config.toml
n_layer = 9
norm_place = "pre"
decay_shape = "pow"
Each number is 500 + 50 x the weight over its row's rms, rounded and kept within 0 to 999. Layers, rows and columns count from 0. Numbers have three digits each. The size before them is the row's rms in percent of the matrix's.

# up: layer 6 MLP up, 3072x768, rms 0.126, rows 230-329, columns 320-383
# down: layer 6 MLP down (transposed), 3072x768, rms 0.0328, rows 230-329, columns 320-383
up230 104:567509437469477436461615451506531491585462359465510528524556546418487537560545465518512462489514521489477446494447540536432534497466547492544559582492519506516466527366455525527457471581505374
down230 109:547407493529429492458460545436513440499443499584462500437518508517474466476599500506436532483515455521571506500425519543498405527527499503478533545523494523540554461474566488561512449571501514
up231 098:519522485503403485481489489484528558595578578493503574458423518620477450459491626518496602453379451532596577485518529396529587523496495506525523513492513495515551475511515565567476435480429520
down231 098:546485467527529471457452548565426399476491552391442556460444488504524503446519452575455409515536547541339503588466496568459537540487494520465479490446599548479472494539485504554569604406463453
up232 097:483417496492544432473441437443564420629504577466512532494551444471442490486422459568533456633482478503444371522595492527546529513488543468592429518491454564462474486479512559494440373434492508
down232 097:542414553537592591502501515432560484491526421559422478467501495546517495360493540553560494553441412503465541523426516527458525458479502513542454504526584523471496433571559531590582538394379450
up233 106:471436482509511514594438547530533593490513494506469505509469472480510520551499619569595447498479555526532332531490527516511468492505519503502455472524577518470524493450478479491498622560438489
down233 103:454515504512468474448556595540471511436576570593483510585478531520447519454553419505463566421563520498506531460587557565552470459526487521408494402466476542430508544513500448481584510483550528
up234 107:478541570565569529499420543543509556553467468518476497434509526530463516400412537487544497437532478518454468567439533547481475512456468514497478551436436439562413512453509420456566425509476458
down234 103:451580542487538599543382578398444462524473544420492496449603537519550488493550540431530484511480511520514449594434463544466551493519525496461506497494486493384380546449529467496495504463527573
up235 097:556558408480552530514503425426402520565493421471461451397438472483559501451567434498524564514514455542521547530495443494465470410516542591519486487426519489495547503546539575526431443428504471
down235 099:540513415474505556493457611470444482528568380487531479389476526504471497528527482569542493494567594505455530413454504509552423482448575414493556513498547522448539588457568643561456556468516497
up236 099:531611508508624541559456569465482510437452563440481443403467579435535498419461511467504573515453436520491477501519529482480576547542534525533523553518508475395481533567544421530551537529466384
down236 094:430479582553552480473402416426528551508542473522462588541453520571473525480539516448551534586514457489561553475546443517562470519497515498514530427535440490517430552530459486629528575514434425
up237 103:448488522454551596503566530358469562369486484427539484554470516486488588511497531487495524528570533577457417511629506487385423473438499492576582527513507549513464508498540490565528573533490515
down237 103:400499471529444432518495476560453478506445501532440542525503575456620465484448448438512388492516496660523419528468455437424616458481509509436451594485504476499497483495440531470482450385473520
up238 097:513554488591549481476575507577496484575463511521427509446518551575500521544477526532557501507430506494570501570514487481484490465533539498457491495517508534377368560521553484496505518459525540
down238 096:493510456524482471585584461504541546560554519533468405519417447428424504541437524506459447534433556527517377530502559486450483468667445452523464451497545465510517509505536507423536467562471494
up239 102:551436461526488525403476442581485454500506462525444585588439493504532498620523487552505485471562502447502457417565527415448446501453545439512507508511486476481563471468421502507433525509469513
down239 101:534448500496552529573508434455404497498501487469462560417481529494532494474509489538509516495483559601514519495499471478429495567548569466542379508459476535572440492495572527561527446604521554
up240 099:474535536534546446578509464430492559466644555526441531459505522577492555494449491468527480464504470530504424419485513487507511580472617581592536396524466524508549505484577598472461458520345553
down240 101:515520387546549460491442456482486541449500522439508517502508491540485513596386540614500585397552509574497528409523515464487525431452497448561541450441469448520501454491503476614630474479389453
up241 097:624465543505530539523560394576471565428585459550495453451533490565370502499465495545538516451595568500453587418571563519510554549498524533486484498488530373487512588553519454628497464523488520
down241 094:584521521453438453582493557430584532404471540441509490462501473562453469463495437478494523455591543535530546542554496581490528393490398537426498506564557497596495531481540446551520513451557537
up242 099:512539487506477428466474437555580411435448569623492550507428548496452578543515588515557513524589504466510514533487612454467515442393417561519487497465440478484500464504465473568567558437499385
down242 101:447573482483594464484442509462545461533517516469497481514617475448473451511484541514517441532552552449565469534541446441386472446387419562509446407495489567447446387509469492553505569431480547
up243 101:519479499485498427475473447499585579543485494499487587488487544520535464501544533518484454464554498503584526472575555505518436552477430479474458461516578495500546537551426459456460445549502403
down243 104:416460457503502475522528460487494491484530521561552527521499492466471472589447524473463466530507494454425507585627439467531548471536452431488491559437503570538495505466495486503486408464473547
up244 098:460427498569489538458611527458456495551643459544525501506445468508638523437539422492490563502432484488474460548549421507515470464499526510486439518524542457512505552523543557578370477552552503
down244 098:498408523519492541478520562520536472500489445556485519452518498523522465564430607492525514559516571569483440472425462591438498464496493510512410515448534433403480618476486487549510482525535498
up245 099:557392525495490510505547502567507534492517516510527517549530415484432584464490440472452500445537596509515522462637494584533522500468522506548478426506523487524453429490518498514461577555459507
down245 100:520523471509422463499486566523507567556568531461585581379425523472502501602582579617437424565558526596540491494452468433552494587495489536597437489499509524502477565519505453535515423468551451
up246 105:557469484475453509489581465411480520542593552516564477497472520511469506498502517481438507489532480567461428550495452446572474556536410399449425537482572442506591518496483388512527463466555389
down246 104:491481525537497602502386557518516507503500507526547501475509515551446488429535535534478476611457432494576455373535456460595511541518449474486472453514505477528476429570514429459493500442500535
up247 126:596557433451474442534560427531486477553483539576450566515433522414573407417422408477506509477545514480476412530544465469530528499406498493492515501517514485483506527471489420481397499473486405
down247 130:490488448511401497484507561589567392449448534435458526532546482460479545508471466531493539468450487543524465534432502400492468567491518506554550557506548464561417471423563396457532465408425528
up248 098:456493466498508494505549464446475504484527533544452404507497591558494544525460550583593504468438566590443537582574498508431379536543440491590519571472407575462450598558539496447508435466563492
down248 093:560480431540521519493505476518510455536493404586589614512447436508488464472501460462548452501446516537500482513518459501534528464470522503529441471576523549587448569439475532491515617498482507
up249 094:546515486467468511454477491515502583445519637584487428500471485520574584579550519501423427512529560555527681494438501585545527506505477555550501498418498523552498574458585547488529394522537442
down249 096:458527499572539522531435549509476508482450568366497549433546497457527511575531473461506437367501486507433503532457517535607527506622499583542626531533523502517441480505473561577478427467501536
up250 099:417513452605569536500465546555499391527480454478407473478546533460614503435471472567557522499549452474475486434531465504532544446421475531395423515573477544511517543580607503521512414549483459
down250 102:336562574560555507474436472462454433528492432507535436499565503503516532512513518474489532570436484596610474546556433497520457517517601504436483536516491476408517507566402499484458555497500517
up251 105:493522441490520512473490544508536531471390511532454441487366415575460546582495510482478483423557574496511463544428563538527432487567536471432487547548449458484494568552455513509477474485510556
down251 112:492560454494467539509454546403503577601477470503428449535527520552412498366470584522501505507444454476549511443524440451511570438472524369516488533421475488468369442576534484516510497354510468
up252 103:372497565508512513446476431493508487490467597430422461483548531578456455551438525566407486521506496479485512537555429522527517364458461600554439450563495530424447607509492471456542399502424508
down252 099:514444491596438495500476534578492578491509513552436511527495463449483468518523519482490600470536514589452460446519440571416544505443524557533450488464517509464557570470546477388520573442401438
up253 100:532514451498538546573484507512479507515585522456442596602439465530478572514428458385487512449456483480551545479495491477531503506558607437504469607417511563453505438431572520494530452513503552
down253 103:531491516520541513534549499514510497464541474544555591482552534491453452511555527562539518520459466537397541574468611527496548451505469542462496487568541523530557577513528455373407507502473447
up254 106:484555506474494382506450616439504413473521538414571532508504472407464501519558510518543412549517543520507455564514525560464643361467438372526520499503499499583518485501443497514517490436467431
down254 103:426487549590491430468464515564459505445475435403446617430558513515494527561465526454478484506420518541505480542584542510553586418501499550559491463501431536438477534454451463598614546446544556
up255 108:523494477489484525492587462455513451521503593494442535480449550466449523459469451549534462509462512513536573461422487443523430520544427534469464469478501442492467478483464500468486492587504474
down255 109:567449400519577597440504560533491502587487497469511600392522557463491616531365596521558371461641474495475490508537461448569526577403461423504395509435474569488476558448478530508508466419458483
up256 104:468435460356509505524534508547531507429480477638502437578490538442508514463426554546526447523460532510468537561579652479560496409527487525395536486510604557553485526520460414504610452446526558
down256 104:397517558564476431432548500517568510484424578518366439482537418586384479588402560516442521512494481579567420533493477510488512476531420582351529506532515526496562416518490487545561536481521530
up257 093:483458502409501552500507544454538419509519543437495585485520464520534446456529452469478493534556527507380490515439455533405533460510523454491490417447581509460446572469547468548480419470525543
down257 095:465464528462452396518559498493447531522527443496507535488474565505501589547436468523485442527465537459499538418478556421531545564467457412532496474516517615499555563459554601400450527544556507
up258 098:591432469533472479469488489406479396468592477494500479512440501513544391590484576462519463518507458515542535482519488561503503518555523519592462452568455640496489437501557491483529489530520543
down258 100:496499577496461572474455433544480425583480511579476435498577433549500498445484417613473442537463491451555479457506546498556550510507477556510504592548555483574384416533415549522492494461417599
up259 095:553482499530570468484446548529496513570468465476389565497426415460522531492528496512444469525481520513487465549497460411499442567617471591468502499548523465513506577459598451506446567498497497
down259 093:478499431483552430528515556524467528406403559570487495527484505533429527510468506457508527516509430462500517478522536444524564530490483457521469471368477570484596488448515528478479444468421604
up260 096:500510478537491452514475427530484508474459494519533570471489520487542503500438505452467482514512531478505522527403597507440467699453521505533469384518544486476523452464479504521499477530503499
down260 096:489544553484565607474484516527518571431571466521467425510459562493527477495606550571560582551428532424498523550456595478478579455471589471500500506478502453526409517470511583456485546475428511
up261 105:575426540442534520455544574391519493497588528574427488406469478503489555528500533501557499488533545500464556430514475471510521531495495517540544577504561533509444449510461481562450458575537381
down261 102:474488595576473500498490458469525447523482560482436481539395423630468497543507507490453486430457507428439390524341498535407415424459442588475437506543499572423524483413581523479531576503503507
up262 102:463510563458393504469490541373554455462506551385505454515467486501532550421536418546561420534607496533548483493466485593525559595490589384499542519490536503476431513486461545508529506524495535
down262 102:478470483477482479459524558408542500472449510469513475471422558546501563520522595536431458510621570507525510534505540552447475512580513578542460504527471482479438552526495513534507535537535514
up263 099:473533517551514392428471501455421518485451434501576604465454499458611461559582540625472383468391482549449439431611450490501530452461456439446443482520509419511557409560536548533496513560424507
down263 102:351583439582561582457477428427542475429430484551586490471489503484574524524482431498517485429522494514538475534459469491551447554532477523457439496462469497531511548556540561453531573423541467
up264 098:527575475527451433508527523497506421437470546492470468455496573467345452505477468549522482547456455521521564533520420548480522455448558568475483551530465494493509539492528516544503498443453499
down264 097:574524562482587481525602557531491549446441486469493429508535522633521572465564484429522437459485508492498522476519513454540546521537543544441496545546493426548455523632521445488539466482585507
up265 095:553546450473468519521607575540456568483581605418483526418506430413554541492495482438564542450555493463508585475505527533483512522599506455518473586535576533509473464435542480481607541528560548
down265 098:502478500618660590452480466423508525515525491485468400437426445421586398522504500499420514474622566513492481490484500553507596453527399516536550538560475483579484462439455526544520442497560519
up266 099:510471623422510527477470447519567508496524585607431490462569516495457459474432512450442504526450431630444550509524521494544423550539539538540551414470520517454577437556514496530516564461501511
down266 096:474544501479473501546477501468534497516520476548427537481469500561502494473514419563411504612535564488598457430567463538518554510512526550514489541541478535501439476481442531521461408549454499
up267 099:436492494439468525532560575531495508473467424537452447457470531545564442463501485547470469554514526476498541469564627570535549533543422564443548421531520482461492629528620564487475548528493545
down267 096:475457460424461559513497440560587603507463523479486553462513409515447504496481446409453492571458421501553460533498512502524454510547556618666380435411545498521495586546517541582635556505420443
up268 103:500522594430420448359436546531535506557500470471477408528508434519428539535496537476430394490471492476498500503548461487581462533493457501478489440470512438480430453456545508513459573459435545
down268 106:562499582459546436564511424475489539511492492498460378507518488566600551495501542504498401519531523493552619534579448468464519642441438481541480503435499426552454513563451495484432533413535542
up269 096:403476475431446527462452518570462496547521550452471471525542533538381492485427467464385469451587472463542493522525531522498460496520587587446494519519493553446528517527557506479527394459473522
down269 103:542531545526565492496522456494508485458509582475477548466554589608452596550425419510455484544631482469535473584480586494475556478472503441445546539476544615452486480424526551469534467476494553
up270 097:489467471500548505528464499608581539535496533488532472545405538474484349397432498588476493523464478482458596596548492568472463430633531423547449552471510441479486511532430501638499469526554528
down270 094:444586492512586475496606501537449476594447551479366491539487565583535488463489479494581532488515412535412559542482537515543490550405472563491543439549470446449437566520485470533495490435429461
up271 107:409516555514563536413414465441431542518468435494468463423592512481462532438492545502598436469451423439454516481563509419450516429513548541511505456478558529429478561421505446539539470356515539
down271 107:505520506447529538445498523501587478507504511595533490494513594515410450556511475506453510487518446521489490450473390543468434499464496527534514418576476504559624476549460465489494572545475496
up272 101:516569566504562425459483509530591532562518481538505554528473497563514471392531505385468483507543553534624512555548529514489527511560611484533440481465400547591512470418509480455397536501498487
down272 099:454498655534498442398373413520503503505573557601496537486395584547534532573500578569422494408495541517556513546501584574487442538594539540481497479550518479451490530436577501453479477539507512
up273 098:461568525525504521490441496418507494454538553580471368513545557462473526483519464429362460535519491469479487487560500507531472552576430556570473563409517445481411474438469520453402498511424489
down273 096:497433443439566436585476524458496483526429572523469452546490492540492522511501531480490389433538523538481515501520482477429554525587503448472452378472518550517468422506390505473509437463516461
up274 088:449545549400493432474449457542497456401517584544411468468594522531577516523547451432536536481441497457445388547490481464524478462550475509538563538443467540449542448499488527513514598577543523
down274 089:487496373519516501440489496427467503467467506514482469414481529502539497518466535520443400423507492507565435434485466459523602514469579586614511459511543501518517431479441512486518551501501497
up275 096:447400452446585441397499402502521416529506499503493442523409502543490527597536535472492570521572400477479639476515538523512399580548587498433513522471508455466532472476507464489519460471456433
down275 094:542444475474549491469577547557428491530511467506624480500452566395510561527398493485466440498552608527547536536486548506521570452511547461478477549415636502479564471441495427471458547534499565
up276 091:556385544556631544502416469511476486486520542553384485500521579468557491475461608523473552490494478508511488472444518580458470547470553561469467493477401447529353502497541426547466414513499518
down276 087:419496438511471532502544561548491487467436527473517597503482449459572558453514496401565571493495513439446469486558450467428482431515408435487555464461463536486477485513563554454508493504510591
up277 101:528459462575548496477599547483590484438569453430598425499456500432454440513450473543486547553500495450449545554454511498535369458518545512426511503480607524475519485550562544361434589510514464
down277 102:505553537410525486502470447509460503543565466588499539486555439527470520631461508504533551587566440486566510478539411448463479583507453480550519468458539473505531452384452523520576549565529498
up278 099:471599516607504487543513565537465475492580419531615499535491487463556480462528596419485473516410518575523557511435581518527584427503530425561546541458475604476568591446455491521560536450487420
down278 103:538472562533481483472474547403481574495458486454483480466519533517475552515480399559514483452470604479422479504543500499489431576519575549466466506484541544553534458476534477470468544459481497
up279 097:566487489567541495534435500508490456435493523614526495435468491549559425457589510493460591488574529472541449422438418513533457528416587482467512470452451439526579557413498551564514473544509499
down279 096:506618561461547500309472530447497512408467549442521466446527483396472575492461477558513587571554476479531575554513476572525627499512537408553479522547439503486459422451507446489516432455489513
up280 107:416498461477543537472494550522449473482472559499586528504507548437572516542533564579473518603541500607428498455469442582523523503512446522494541532546503459563499612524593401531484508506532472
down280 105:407427569547535547485487587482568515470536574476497683504432478442584497503487485472588547458490542515508467485470492553474434528538514441423444511521419511551431490545567518489515433577575482
up281 096:562495479514398490598492410548558496501476511478508508429496579468472539563500507456460518497426477538552409484461495508470537531516465548545367428516590517496500449477346472535474485480510492
down281 094:473508526424368552436506527500430491459547437517558507526523417439567498491488538526524448545589469534552467554521470546483429560535456509484469510568503503516563440481455496561543480466402511
up282 105:644453526452457493490439462543550489561525519476503549402543519462515475515560520567512475568499400541516545462462429427516509511555462512416493517495438490464417528467523544552568473477458498
down282 104:607478439533510545590535591451570513498512550501414427493512392517578503492564506458500488581476531516485531516483463555479578446500448518500504476523530394568438434415514430419522540538545434
up283 096:460491462486477518502583465525519464473517506571486581495553525553528533502526426483588528499474467472481625472492569479543463492424487585469538490531503572599502524472487493502567493520446455
down283 095:478451533442482522467442464555533529514559500524456485526525513505486511539505477524546493485556465462520452546483544452407487432456588438500451525452530461470539445643460490531572458549522513
up284 097:463546514469457493475432511525499556504451484466525550536467625529511518481501498391541556494528530450440505478506626517513422400471520528455535494541558612531593529525447572535581538434505485
down284 095:507504495478462487432527456487524467499491465539462487562481476410570539487527561541509515336430502461554536475543498576472454402509484574562548565411504396474447498495492538498518405513478489
up285 096:445490486434439449525589536553526525486510423427505447482495536499557515524643555498522550519515529539492498522469489576535444567547488414399544465492470516513598504519489490578499484427513498
down285 098:507495473499453539462573569454497419467461534473396527542545521481523479457478484523532533527483490430537552577551543479584533526526590488439446471522527483538523435590506421435510506505398517
up286 104:469510479456482490487493575463548446439507513522472433461496401526491404405483487470466429487511510542485532434510449484407458516531521421534525360509519586502552574513551507454494499454515527
down286 104:475438609468473488509463550517487590505487535419472574558513455532494526316519452420491426576442487514514538460476478491462453475493521609478460470596481518587543391471492479458438417447462562
up287 100:473551431549456468548532504470461586442542425576507490468449518527503557487530508500527532481497551445511557482452460444529552599515480415412558500478515451578640515520388554471588455540492445
down287 104:487573507543463491441593556378547550440524519492559437475483519622471490502434423540504482562488554597575495441541549549559507468554451437489581528496505416520514511502491472474568541521496543
up288 103:477457411509548487502532489520560517505481470527537429488373502555512559436498505502500444555517520402587404445459555382513571557435511461466591523483507478497552438495524540511507539535483504
down288 098:524567616444509500539486548478531479503506464563533576580502474443518510484527413466543493511423623528506448495427565552505495435614476528563488547472538442478454565610572490468528463441501499
up289 102:571455467467508510538544492498461511504473437566499551494494578505459477564505528517562530526416505506476403494490519606526494504585536435422582542443503467518531537502512420535478555558537586
down289 101:475502454496526398474463534458611480401551503583540483470469486517510512487561513533455481547432585555459516519529521479531513577575492493498386403428508406484510548569455510511481437528546468
up290 098:440545511459545509487502527483526495521456490539479465455492470485557446503408559520423480504559571468463456478484527474458500527537635573526565429463476440469544387537523452516592504480555526
down290 092:533557540458541418454584384551461529578520526446444533423451474502533494484436476467499547459487461503402530522520479460556568564455502507484520527504536417531504656578511558573593561484514424
up291 105:393434536425429429505471589532544520506439458397551383540512476497502533529448432484556499518474512460460539547506538536495548528457582583523500557524476476528510481499513553548483401464457550
down291 105:566456504482442341519524409480482475555597519523548495509443490543554448483473518527457445387470387503570510523425540499507586539480436593524462431472521578479553562543477495523418649457482566
up292 101:414425565545511557449428546496695543550503459485522460547627528507472507447498408457545483491584560530472429450520494499447555563548577495479538406408453421627481518495514441490586468399505535
down292 096:408540512453426474488494607591420539605441570590489463431595423523562471556565536558465568494485467390474527489499472487466583561508469556435482537591533573351468578510569495519512500519393526
up293 099:561534455504477453395393466534479516482496511530445469552541418429476487604561481511542525474468547467498497555554458516543586548595517392484521443493451460537484521470527536527511526497451475
down293 101:544539410467395433496487542516491484505479450470568510567418477447597456589576606550519537539488533526578394459588437529457461550511541513559396476525460478561475463481471516455461467515493459
up294 107:539400462480552436547491526426501515529547464476449519390476537503507537402478578552514563589505524529478480419528544547453585484477497473424442555465448481490481438505488419448527467418485502
down294 106:385465515507513661458540500504503535583489473524586492509433574462515453506527505473575433374441474573425451404499540504524481359526481542480466549458609564492607442473473520514567469487535435
up295 104:401537510363597482385475489597472488515444482486524523605506457469454535547574555485433437491441530521472470546411535456500462522459543469488484481456482439531514514517538508490567450496481476
down295 102:526521504514502516421558603522442533511420547562531450555497504463471563529491437422412460530493537507489527573472535385495511500529528497555509399573504462552505564487435523551600533507497504
up296 096:436504547431486537564537499477532497545521484460470604520445447442540527481444405538429495461413545577472558451436529576463553523524491469480544477476502526577514499523504455462539560521539500
down296 098:469544477484478543516483562485547494484499497503508485520604497506449485490483481507452482506573555523485459432501515551513572465490614524511449506493473477487535476424580481481501556531604488
up297 102:553456418466446436460481499479424417480497513462472394444459570471503418544477525419546441567485604517501554564570451446494615503529454509486489526520404545413492479513498474542465563507502553
down297 107:509589497421477440504531526454505528495434455475430567448493534501462514492495497517482541457497453561465502532468493504447515569537525439563475458597632540442473532453411443532525550572486416
up298 124:534472485582569487586427472504482485454510569528384471462542506466485543582450515509458461521400570450446422492474604537608467445480485580479339463515443485471398552452469465460434558458484435
down298 130:385513458436480516455521524515537517480450526534488485516427452544479493505474550550441451454491540471537471590500467464534508515517491489388584552467423502574522504568477431469534486478498529
up299 099:477452508385438492473537516442529511427424383489481553533466476440569645536574479494491567511524549542480561464522468487441526521494480504497504558575542496491519576449583455506596449441629579
down299 099:463557533518482467457492551465481465398451500479434511488527520566544517479566523478490607564496398445425493502504512469438540541450411503428563419526502477473498516572395504485442502551547506
up300 102:539501543640475430499507411524597563473423478501518424451460527568482461476481475545470599534494512521395492504531442486506494536543519450513517509448507505586521507471449559475553498482525564
down300 105:535509476448551542550557444511516504517502497527479458515525527532530477361418500424511528451542457523545563490536512384485562496440533528467558405456406549552464558465497439472563519570544554
up301 102:530586460524501475556530519453471453499483478507528480461478482427514489462454539472552513544540524502496497581493513467519481422499435443526519610438417485505479530386518578535530485466470487
down301 099:469518472584522566479519468513530521599500548541563454521503531505555447497425519527475523454415530430504517483509618524509471525545364421468484495486468450505575530531506562451478469527445552
up302 119:420552482545558556550528594616525462563479589514485518441495501391522436490506511523451448508446540547606560451527545454527427411543473491439584379435555536540450561463510433532503580500405524
down302 122:575527481435555523541528482483562539516500459491476561513493461537466474512510533504497590560471574481561514508542638422403401539519510553550477406596546529503519410571430505563559453496510611
up303 108:503477499536410532597418556592499506438489435496532492453516465554514543513546481547448558506485489487475512524508478494477561609481583510511424539480490486618479547417464555571487504523575524
down303 118:535553555422554577462376465529592479536493424486475459445462551447528523545574547490426428471530504481476506406490480418552501521530593517513457532449506577533546539448549543470454477488535489
up304 102:497490492475520505496482532534431481504558555447431490524472452585553531506559522436412550491487529487452449516525470517543541540518494505530535490609522379412556480472499476488574518459564503
down304 102:528504487447447530570558503515553429493437509421557521425456464538592505550508442472467513462532598535444522452448485478487479500417499630438425440520527486548530497540538519457546470636481569
up305 097:531596595496498507530579480485522546495454459501523386412527490512564528449473487483531535520554419488464483498460554422598525592371455459444542516590435498509531481407503521586515524527480451
down305 098:547487474463528529605490528457416537528510559480571530438453518530510568477495467525464511383492435497525534475511506523527473583448543482499460497430422527529578501536557462522519532551507485
up306 098:540572481454500546521461516507531536456487564569444507442629488543493557528523424497546554607615510491516421456504462447519488460403472488463495516451406556544481557519536542426460557445530529
down306 101:367563575535511437533438566501391523498494536401458540519499599590465493503428484417493422439464460464547421493508498409498537485481496557494477391499526502473455456520481506571389580504470564
up307 096:492391476518560493504538562403545467436468549563511507450488429531571556530519511506499481474591487427467435472590520492404466543482474602395562506519452403461388446445439460448469560476482400
down307 093:497494410548511564493463512490380512514488576527591533421539522583490493478516411475501441506572537492552541483548543440422584519467493489538441529419415454413592546475581537488557513452444456
up308 100:398472477516510552530463551433504491415432492404508458530530639578484487500452457470543470556458547564562448438540562555573469517681420417531463458551574550497493491504566480553497465565634461
down308 097:561479473520423532494511487577542506454521519489511476560469477540466541512550553533504446501497497502504554555476563440533530475483519574500487459423516468494615481516502533566497490542450576
up309 103:530571510447499435519505495435445506655573497663460505486472543448458417471421458499477472480517505503483485587430510521491526525518426495428570454568572503564464529575547527567427505451442563
down309 100:520546488431462503491483499488446599435485478517465491480445461534502506483500417427432500544452505551606607561530381494444528622561496520503509442456431492566641435565411528439467498473448488
up310 099:497454494466552403470537511472503528498455462515442524429526451383455485552472548499559516458578490473460549466539488468510473525548489562504532465489462581459449535508456576512525503559484540
down310 101:466494492500465432520497509536490506544528541436440503519465466538541487461468437585600529507524515492495502496352556418478504511451521549479558538497485549455504533412507480509484499489395505
up311 105:499448478438401448453533480442473468413475386501404506491589519483425481448492494471495482507539522480566474433516415612495520393428514498488457578456487489467518575580495481551498498535435549
down311 115:487555492477498572463515473539529577542535568536514429473491444533596470554427484403538574458538475488534445542568469493527579543513496527487534500504488592575529472603457568455532513482535493
up312 096:488499515441476396454516462559469500546516545465444558533569452558542500516496644548505532554522424563472502520412481512377540510564531463525568527469372417530333473656547433465506471442472534
down312 090:482504512465438524491484494545560502536477479541507517500529495477510511449554471417479579591423410435560464494535528571462484541446499562551557454550533538437484571438395441481494542502518411
up313 099:451541561541431406415409504546535469498547518563475495588431406427447476542430428435419522442468600524519465511566481485496512467364487429421551518475619481537483591460474584484577456491472426
down313 097:519482574542509514419516483549477510504508488565544529539515458537489507510433499543466523493457443542505500531518549532518510471465510490475487517621453476478456465492522516421523486551550529
up314 096:475426486451411510428588544568456515518483533513520510531534529393485448502496469469459476554517543492564462495547454430491546461545534485556539562398546440497468538488536522469496571472580551
down314 097:521538573519461394556527490455583487492496554493439539409493564557434483479490525502575500524530621448450445507457522502556570486468435531585554406507592451506488559496616543467518490393462521
up315 101:495530443498443490590593555445505489577587465493417449454480486456412559435362540487445472480496500451543456539557483457551531533480516425427575488447506477473489464462413579530455483459487456
down315 100:554509491492542458520568467516441444558526473573494552466436471486435456597522469453440528468443543528514539580575578581488514480496501501533442532452498468464499474484534557554472520472556521
up316 103:520511575581524458457531497490456546515530469525595497463476515438371458525434509485514486574470447497538448503457591514514518591513552496479498555470531434522511450492495498518517455406485542
down316 104:479543475539493377512512514480482502513491425515446543432446519543556547532510522421415413526505500520507582502438543512453513575481527435520427423408509498505502554477610476577467609528380481
up317 091:499616495494539505541546531603503469556521460547471530501535431514477523575518508497407544539587507553497500447557409520582553487474531479395456487575440515417503560574502528422508548494498483
down317 094:477511465465461492484463484588452495416433514565595488406506483510487541480546535484613507509463456471435481491519490490501449431399463581364534569490474436483526501508431539522437503540476473
up318 096:440543443569501562411431515528571432515545530436542511411443457527469497437592496524543545489468571565463490478475537586482460557535404581465490446539524449477482404533444377542500493478419495
down318 099:545495503477534540505588463499543471545551428496518529485505456451531435473503524505473451506591461445524552465532444503525509496469476586537552504438494483484540533484524432541546475529480507
up319 098:513535457520465480504579500480491448567407484531608454519481449442564516423429503522381507491444546452522512509439538486529484489541443377476447529555547466554583531548512466675528604465493475
down319 092:464448525456572557412501518478409477438452517520455490441515460505412508628542485423595516542431522518459436538500467484565456456427528476419562553501493571530587562489518591477573491494580537
up320 116:525575503458465553497550513576526507550608529555505484556469490535408537537432456513499596471511508467510492495488560499602547619513435493614481453529496487469514500607498501432525457514440475
down320 124:479553563463452511519553462492459452478498429601482503536473489536552517538413510442551586524536477511470459582508462473561516609491531476519525572432553420517460540537502560464449545510455500
up321 096:516475449516485493550496500553470553509395490509509511523618483510521558518528474469461504521546467559571524522507416562498480535484464509511423492503484399458443583346456382401426499481411382
down321 094:575518539535518614503568478452553505526394430466536512569508551485436518430532481469519501558531457469521455477490550501540485496522498524464614486474520578527552540403425594545486508545394500
up322 102:513629480469496495469535543482516473401435520440653515484492497542521508562368432555534458433515496519529559512514536432389482503527457552524503507481442526515397471534528505490441493447517489
down322 098:499512462532536480504404478467403569476510513410395520454599444527618521512581431450476592497480453482492483555456570515554493448529503508462443459476487543497544523416516449475464508485421443
up323 099:536574481506555541478456481484538458543478412605535457527475477524524497525547484492557549546450551488609475518529515456470608503516509523469529608459386494488585566547439478487573494487521439
down323 096:558464533518479465376496517415526436384498551527528472480557496547515490523506505489491524593548537471486565532436440443458480555483489450605496492426492594584473536475535534454455464486632510
up324 100:515504496556558480510455542486502525421520472492511430478528351482443412475435468529572455531447494405456526479511440509471510544483501413551488472474485501425467506417568466523601433534568533
down324 101:571605521543507471430535461463511546463460449577438497537503526464526506493517607496501519393603542580554436501439511451625548475485577502489510408527535511387452532461381565548604521507481464
up325 102:492400518568423450627536399514523463578493509520568543458454506494479559463551556480514438520520517575499538548379405492547443477492438474533539615484463467532613442513474504473447498395535506
down325 101:572490398460542580473454543513501501547493443528524589554571542505454498436449479445536441560453453560495502525553413451445494499514519447491519420400481545455409430540524518460474514441559501
up326 101:478550436556446516536471528452592512481502518604521499438502539501493505411498466429468550500464513484463454401502471421492589470556396534464568530445505452448425522474513523443538547478402503
down326 107:499500467573487505470500442443536455480466474520486423432535484557540497506534481468449484587515532462533410525459530538467512524521508488462400545549661491519483422583514524476491505516368505
up327 112:516462435501513447432527494537557428487498421524492509554522483469474427535456448503542470529498552501521559451532547468414499495447460565498562564474541550539496489478462460526614517579470616
down327 113:492468570472481500450504479440459558488465451430428547475523492512425538552615478574429374466498582516514501486509458465495466408502517454520560585452633532588453516455486479513583599570569474
up328 098:485502536481517476396450566431662423507474457468484439492470526459372466477498485403460432554548618482438506490443583561536570428572525540521432449503567520526557482561491442485464498477496596
down328 104:492549467549535493507421510498491503486529493423540505534525496455495464467499519552561350500490465431407449446454547520507498404583432474470561536472389483561492470496517554467468442449542484
up329 098:516532602591530527542438559621578600575497480541518467437496568497476531517509519542588362466455532475487482502406532467498592522538559473468594535320451471504514542488471401575483435391615562
down329 100:515377512453452521508438595463511516508493414507451531420509418465571473522558497349581525473448536517501471523501469449530482542523530474557520497526513561518585475436521473480535522467451508